config.toml
num_hidden_layers = 13
hidden_size = 64
num_attention_heads = 2
num_key_value_heads = 1
head_dim = 32
intermediate_size = 192
vocab_size = 2417
hidden_act = "swiglu"
norm = "rmsnorm"
norm_place = "pre"
norm_eps = 1e-05
positions = "rope"
rope_theta = 10000.0
rope_fraction = 0.5
qk_norm = true
attn_scale = 0.177
bias = "none"
tie_word_embeddings = false
parallel_block = false
init = "uniform"
init_std_qkv = 0.047
init_std_o = 0.047
init_std_up = 0.047
init_std_down = 0.0
optimizer = "soap_variant"
learning_rate = 0.00996
beta1 = 0.95
beta2 = 0.99
weight_decay = 0.035
lr_head = 0.0126
max_grad_norm = 1.0
warmup_steps = 132
schedule = "wsd"
decay_fraction = 0.881
decay_shape = "linear"
final_lr_fraction = 0.0
batch_tokens = 32768
max_seq_len = 512
doc_mask = true
train_tokens = 80970000
max_steps = 2472
dataset = "wikipedia_en"
Each number is 500 + 50 x the weight over its row's rms, rounded and kept within 0 to 999. Layers, rows and columns count from 0. Numbers have three digits each. The size before them is the row's rms in percent of the matrix's.

# layer 3 attention query, 64x64, rms 0.237, rows 0-63, columns 0-63
074:494449546632569546462509464544395472503480479426564597484485435520542447460478474442466503509545485523544475462448461463521509580483553539490548534439437407410586543409502446473467467482494455
099:486405483495517571532481525510450507548491514493531507465475358513552530574469423496463508440447446559452487466503596448449452535428544524516564491587495581484534589491534459493558484383417506
121:462432472606502587508511569545406424570491417540535485511404403488487477444473401527458524515521424566522538495495537496485430557463550542484553499559473459451547530456507496496579515427557541
120:433581547558511564418538466411481498553507533480499517455539479513527593502552533544429564492601487447444571466546512401557430578497581553497568523442449487468468551456549485454529448465444503
062:447539497507503499469422520500493589467432489518495469587472501482474538477569484545474476546552495494534418456450413516472496484400501473392418542492571427626540476431521477496628499463542552
093:545525466480434456491460513594471474532561493517461547436526456568472455582492503474500476443446507526536498577581529538504495428495519460457498472473636558564584440536455406473474447561375476
117:492520586424554542497479440478435468493477653507478528455441474546522507538472496460510454479482622531525551518465491550545510471557506546516531545502498454527571476395442428451473474524376407
082:527496556509444470508484552531539454501459534489463471458417466537465566404496487469475525545560537514542574572521431503602494429613464416396551492421510428478425582453480510500461478468564462
069:528510447429555648455515472473520552489503577415591418549445515475561416469489460451510531570502493516468442494476530444525514498538430547519596509506537594477496547426535518538536584492567478
075:532531487500516378449521396528536533473544491486496497502574521439556478494488520499527415387500544389414449461523515521446526482481453515502451497414403545614496407496517484554529486537500576
101:523590481461529473539521468534584486450427491531425424559479582527492401462477487475574437484473589524494461552465473547483576433476429429454413499462503458589526464526429546467487543579553512
125:443479451461543568509490565532400482578555434502495521502459389512489493545508441511468561519501414616542433462465554522550424534529512593510525482526530583421527565516582491535576541451495491
146:428501484510540551437500570457432531542579500484528530498455481526508558492586543570438574497591411516497516402501544485558430577522554585511550529489459524452515580479568482522568499382474525
166:439429512592508566470387592451423479518465481399512498499488453443496513433522435546523475494527394506527485470408499549454480581430478581549485461443514413488479453438533526496507558455542507
067:587532514458497354470493480483539585525442419582406476497426475510564493504538429511456489556528528509586453546440530474495495437479454444442505471379527513456462554494491567490443549444479520
091:517384536511545497457462577609418444468457496516500512523524459507464501483492577538444450509584405438489449424471574511474478513404479569543368515470437482471489473494579541532456500443493500
068:483508580471502626480426530446474571430505502401549453509610514458525497502475631507570465472470463435486524442478492571528502541491476541533459474478437487540506566459458439445488549473397557
085:543513540478548365506489490456479475500502515426563420459463511557532568463549494456560532464468464435523535526501455485498513412521564543417583480627567511527381500547489481416476444520453476
118:471444542548495541469447583527379526489476495492537501526547499442520466467521466544523485568543448430457419461425470544549441548444502625491494467490455467569456499433548540476491528343547533
104:478404487569425547484414603575382372534508511469497519452431480484499476466551452550555535495557433467536457496518418529527456574506501599497527499464563466519518439479501518449554493461534464
122:458345530490556536507429539458387491471558559505516573552433465500476465519537470522486518503513436491530459397445489519487497507408504617494510519488475497524554400429523490503454525429410482
067:544551460650516427452423525449523571496501511397435547433548427483475405553443447531456542530549496530551525540518434390521539490595491474482544462517496524448490489426446502474497508491501454
101:556579545447518484538517375509610490464496515485534489545572567533489469606460603452477432508507604477511533490550530500430499452525510448585452543501561502525476411563477448572497465482503552
107:566495442467431522579542438520603556530503562488485538430460512577455475544490505458515442481434544509506535572476437577561514412607517525527589520566525435517514512538482488506465449567397440
078:510442481476425522507491481557570360457552551412462530479502562570416528528514510477499467410508466390483565523466537544476636546592507449564514492468523515492471520544499489547506504509449417
098:476464471485521573488429529467513545524508518413524506487599491528460521592500425465482556572470438491481484474478518530415486569502479540559666455481484468406484490409504421500515437400471512
070:509498498574463486494421503538535500430610615549591595483517578480524561488489506497490400487540508428464497479455654489473489514507465469582438498472486546465439479529482485590475515489455447
083:523477510556597422481572435493448504504507479521489581420517457641564553430547487520509517425501508510536510553509502509507489361498533432429558552470397532534463558449451510490445485542462502
077:503634466441418482443594540545548516469479504543457453439544582547522460565599543496484519608490519468580560479567468485491491461489542467574476460502496527489517398475514477506387514549481537
069:473500486457470592489437464474390566475505559499467437466555592507648495607513554531568455421499573536466537499506538468508481501416596481470477471514507534551541517505487488393458519532483531
093:477506563565568507477442451370401565482463550453517568449359479448506534534497499488539474615541516466486477441405549453484490558544457475491524490542492470512513486380460513535483469504453508
093:501553485455509509499566503545590436520543571440475453526584507610538444425504397522486587510487531486522528533473451457592498576526486499561507461528500631437500577558463540455526450521544552
094:481504556645515521447515445469483483507498577470583520445495516575467416477532582486442556490503414480554577471459418454493467570487538500544503568430420490452615473423504520533489490471501455
105:524474512412524514525371564455535502554474548487469491507550492454548421451483420549493476488479559518533413532556574463500484524441472429490441487552590545641476477492435431443415523517509526
076:526535491532479403508432490489517433537413472554427422548439448494464385450461392541530523536556538518556483529479402582546545502430502512520458499517537444487579484487462581467416490543552512
057:446427449541474502425483512446438506526520487474556543510560507484536578528573529556474491575566408499476513412479514437485381538505538530561378487519437609423575510466556497518550473494513523
104:404536579500505491397475528444474472553575504466478460493533468495561567530519509592384499530509457487526564458470510506436451519475539557525520593449412520488498518435544486603514516476385578
093:492452508580430585438515551497441467540473515525485569452483559455455527452469454473512489532547561481460522536524419469493490452552432414498573501554560505445548369491483602473486583481508614
124:429477534494500559453493499449482520549493542418517492516458497486489546504523532572425494620568378554590598460564504488449478517477529516519521585474443519523500470455578526590527555482383549
092:504554493435530552459578497541461440518504410519497505447550493517530543616458542447505450473437524512429520481446539467563583545490520526538559448478443627437615455556480528447542438568520504
098:491391483542447544536583508480431420505454492489451584574462468540464480504472458529520464490472497534528528519479517517415484475367408490438448506623475525558470437440523513573514565413526480
082:552349551433515537515520459490494491477571519580487480515630487469467631501432518452553527503453531543453504494482522475520573484523489479527554454587467475477486428491444456542432504578409507
074:583471527455502488575574484522454540456512508461481562519531417492422534469443550400555453472463522559499468588478523530536560481494448513413557469537539474468343494532398429558478523534492510
079:401552499524542521419540565492442508603520486479409456523417461535587494447542538551411557524530576479520462500497414485518465491466533483488454545556521478483656536485528532474472539448506578
062:457543559494537495411469548476453521605608510494457392466439470536546502460575579495458533535552508570528551467499461503569490543487537529561555579483603542448505542446610504458525518468524467
115:491534520570519525422564492529470504507483532511467449406519431542496521489456584526500410427524432440629563528536439580644500497577566517532530532481503458509537476535487466512388489477511503
101:491614475444548610541579486514539463507436528507387529536482482533577434491456558515558432489497500537537436552570503585518541460515500413477443556554521462553498517511526556515427571436515427
137:565481546464577428548468439506538527457405409451475477587490503535517516494474508415553512500491502527507471521424610442407546573500430406506488398502587484505412519479471483523498467496574513
117:534432412449490416543533427491616511515546577521517472424528521511430459538465481441543584453448588476471501604523499558535501457465453546507583455514476493495448438569465539523496465530522394
092:444560502515500459524602443517611498569505515464405482535478574420557527492518467559473443535495568502571526459469564552598529428534505436440543504494499538542489528471573596564438568458464503
128:565572426435560586517589478528617504482532510446503459523602584558568411569500451490528476545474584511529465540532491472472448514469442422474452446509531585505528576543478481484499515522522561
116:514460467580454522550496481553465476481391519583492475510387412523422475490493447407515418470528588463422456561499493528454520421510498475498455549546498361497503459497472546444483555447522529
090:493479542595509549503463464457437460471479491503519459502477536438573655425517382459535523456515529476373491461449587564524510556536551551522615472457472491459490541457520538462505507501514451
112:522542508492551591473591479472546477525529545378488431515524568497544513455495518512516426497485537425554518593499509594515474457503521530475579552448530443622408524513515484516526518521413390
110:553458506455663537492504397515508500484601526497520540499496489483409425568531530409500555505503593542513487532518492417482503508514433516516528486622472541504530539547422538475585433523532520
101:479411398566402594525560495443428518530422474416541533511508494453505482432468457581519521528474434595605503478532538474507482519447465534458519505488569502490415426466507549519544545476522578
133:528479540451420467541593423509615506491508479524492505496570540484446450595517570468492486389451467527536546536491504508454523470517532437411429555499442594529495555586528434525478433575468463
094:523529500445523430563523441564516544450457448508481598570432572450474458549484508458610512489469526576481425467427497423433554466416456477508484461484556403559426498446479469462440511558520536
109:482548382458468581430561557462490506507481576421534480443523524479520439496530514552485562590530513571558503545527485506573367487416465554510541523567559547505498484445519528485481618482484448
106:551385460547496442507488444486543572469408527524516570500516472542396426526438516422495557478493515574382455502414479477490525488502417421430536485480531403515542488506446510469438472456550517
110:543514506455405540627481413486548557519459520506521528499436538508510543467534400452522507434494579590458525532509528513559514478552479384451564544527624480518435566455510431478454463491517503
107:495509486557410513463482610556455419474399548555541437460543461500490461406472411498528465502546520485499448445437550578525472555443430587545420479476443489458510452475502498512505592487581473
116:453497597517428455508432534528425505475487502414517457482498447457529357457517526511514585495517524543528508443397518473583470553419523573512457475502551462440600427520529408472457467489503474
069:532516444497578461566482501456521455413553415489509546559503566491407619531454467514514437458430492566544387456541467454582452491502480515440492453534456441563561541553489422567462485497502512
# layer 3 attention key, 32x64, rms 0.207, rows 0-31, columns 0-63
077:513529495473448409574567505529566541526475470472416429496564518491506489457442436561454487458426466542494553477522571520460453372507516471461424481554498521606455488528500500544474605470509622
092:521578523501486557479462452494500621429501448590652519495500565513429598505520502438486624545577496465530475528471479540499590574485551487535570496456499526424489504473519532484526468551498491
096:421478492536468505521470495493359462561512429569482433448450502376549600586440511495560528510428451524544422530524548524479440443516522523512527416454502542486553540521441484457454564519455473
115:449512561403536505532555425433566509457520580464516531598507560501585441515526522457459453536527537561427524397489507460478493507461479499455439626438474510543490491410598445548526488474460515
115:488512511473479517497558402544543532503515460449458542599525496565430453551562523482413481495528585539376513409532557455410520496444487457450450562534420509499511512485604487505520486471552598
093:399530511533493559424521541448436469519576429528474422491482419451540567384525535497526528507523520521478480479503503513476429487533524444459546465535486490429591495451537551452409629499471598
094:456447498534418500572573526505535448585429540485576540477514522477521527426475463530563475516513362508592494572521451500593546579480553530535532519476533392452485429480451562569501523463478473
114:511523477431517439564551410480530476502464475547442503526504556599499424459456485510473459460401511567441543492463558461528582498511528507468536522522364523490518506491465554477389393538428576
110:455516516420445459519495576559472462476493460559417514571459401450426542487522367525488425486474536478516443453493566513496484424449465470429500464530531604525468554504522466567487570469477605
096:545513475489477571478466573449481518447516598436625556512539429517517599458457492482556507501468461432558488539451544524565473552456456491581517464587640456534505562467419513522511529503497464
091:635496452567487462493459572557510444486504545435574496474447513516548497434501506513574433471568443525547546540506440522523511554524446505573526453441539389536582473536424516491471543525513376
085:507487468460533524544449577474478580471499413509445480525411431507535509528446478610538556504461490523519473481495514499413501496399472442534497417635439573536526556517490543568469568514550591
125:495546564431504559462541492406561563531508558473511565597493499558513437467513537516421453581578574529437557439455515438494526525477489456513483636529493486512488512385591492550526480467469487
086:459447548502496533423462521463471569582489547496436575474402480482452431491542585564440441576525468558528574432516490400538449490559554452591496513426559525501459492455553475468464555464460544
100:494485515621412556468484516482491537517454487470585496460519526449618439367495562508508476460532429465536522501552505513498483485515491477516530576443422402605488420425550552501491572499516492
101:454556531539501468435520491510557400533587418466437469572475435565488529468475492512489490511598498629506499538481408453441491510523445494484400518483457428498450481473518476530564514572620536
095:497554489467614410547511498528652521481494424434452469533527484552440434498498409484491491590503533460427452527485488503485533454610445504452549436438477485504459592487452534519500446463555501
085:408524484507454557472541513490495421516425562492475564480436499429577485522463601605462460556568587530548468462497577558546433460528505505529465481496547539536507462518461533585550546413433430
076:493545465497510527467525553436501454528547469409544469500563572486551570396580554592451535521487423425538579512564560519478444549501500495465492457425531553508465488486511485434551524546391602
111:469551489474443457503542468530459563471446452553424437507551508523443463537447457507556506507469610461481543469481438584493559450495509389472519525534511488474583472449482520447433536466463679
115:459491478587462553515462510528466408568431507488547475481524509478416512458522377485465553465522572496422395502521580562503484505565539544453509441601474529513498468598519506507590489457595475
095:449476541496449512594470482553482524455459527535473474479390536451516469380514442498556464488462496355527510521478554626543502462594500517496446548422560409512431479501522489562453511520521506
098:562455464470500465538487396496523495461457568487550514448579538534418443565475442354442502493470593578471522578527522458441572497482456541505499512517515538521554471537410517466599436516488456
092:463529505533541512478597494410448583456560469395468501504549628443529540510513470503490465504446448570519458490500590457565542508475456405534414474425507547541426531507460549482557558565492479
097:465498459470437518566541442498536538460601444573500510476571524433470552620434546481463456395380486449559520494533522478489404506519580470421447485510430500532537495551507487524534429538470528
095:504546518487443467568506597509423485420404525497496522581383564533457461458482507488626529508525498553501459483449479592567577576477441545553460518530548492555482515465505554559442572478524482
075:533584539485469370526423573507476485525453480462449438525500486534480428495545405527512604512506610539511499571519450544525394510487542638481502491468542496532496468518476428487476568463474548
110:537497542513511574450453440493497583528516605527548535514534526572440491571485589463482474475557466484329596490498467526506534562574499455544528521513413527488566476524466526481589457549449476
134:597524524446510534566531431469557496495473540524470481525516524456521516516398465446544425484412577494422484563501449542564615404615518436428522551538510470517552513527423515522481495508475428
101:448594551453488429497455622518612420452430523543576493528438516477501454489523486530487472561578578475453460469480477488516496530420504468591403516475502510542509454454578491471410550467452506
089:519529473498480471505490516577474457522497395521481532574548479517551481461550428486608550574587472599547510512464383454511535527453501522421510512472553405394509442477500417480444509546569488
110:496556536417566470534462467443474514437581501530493373557479585414517478584443538518557530481367446525516501472495534455489594442520462479521474465546514500513573495536474546576456553573497549
# layer 3 attention value, 32x64, rms 0.147, rows 0-1, columns 0-63
097:493525462474391531501609459493433485479414434452439453466483447443466553465416534461497433493486525556521508459539471528592483570531500494598460530477493584418617485488508478532548496583443494
092:467485495426578533541551487492500550529463457506436534558547542462519514627526496490491392571481562516460481443502550511560460516583471432532392502507521623516497520533488454548484546462502634
# layer 3 attention output (transposed), 64x64, rms 0.179, rows 0,32, columns 0-63
101:426602446477507503494557453544547546557501536478491522507505447499478582542584574473529538452419529382511440498519480453510564593455575534619435413424458485507531550510507484483545552534503518
098:527480544522528490468431539443535458477508473543529570487533638458544508551547458579416517481583499521445504565494440490465410463560514443408536515614455469481437447516462441433517471409500485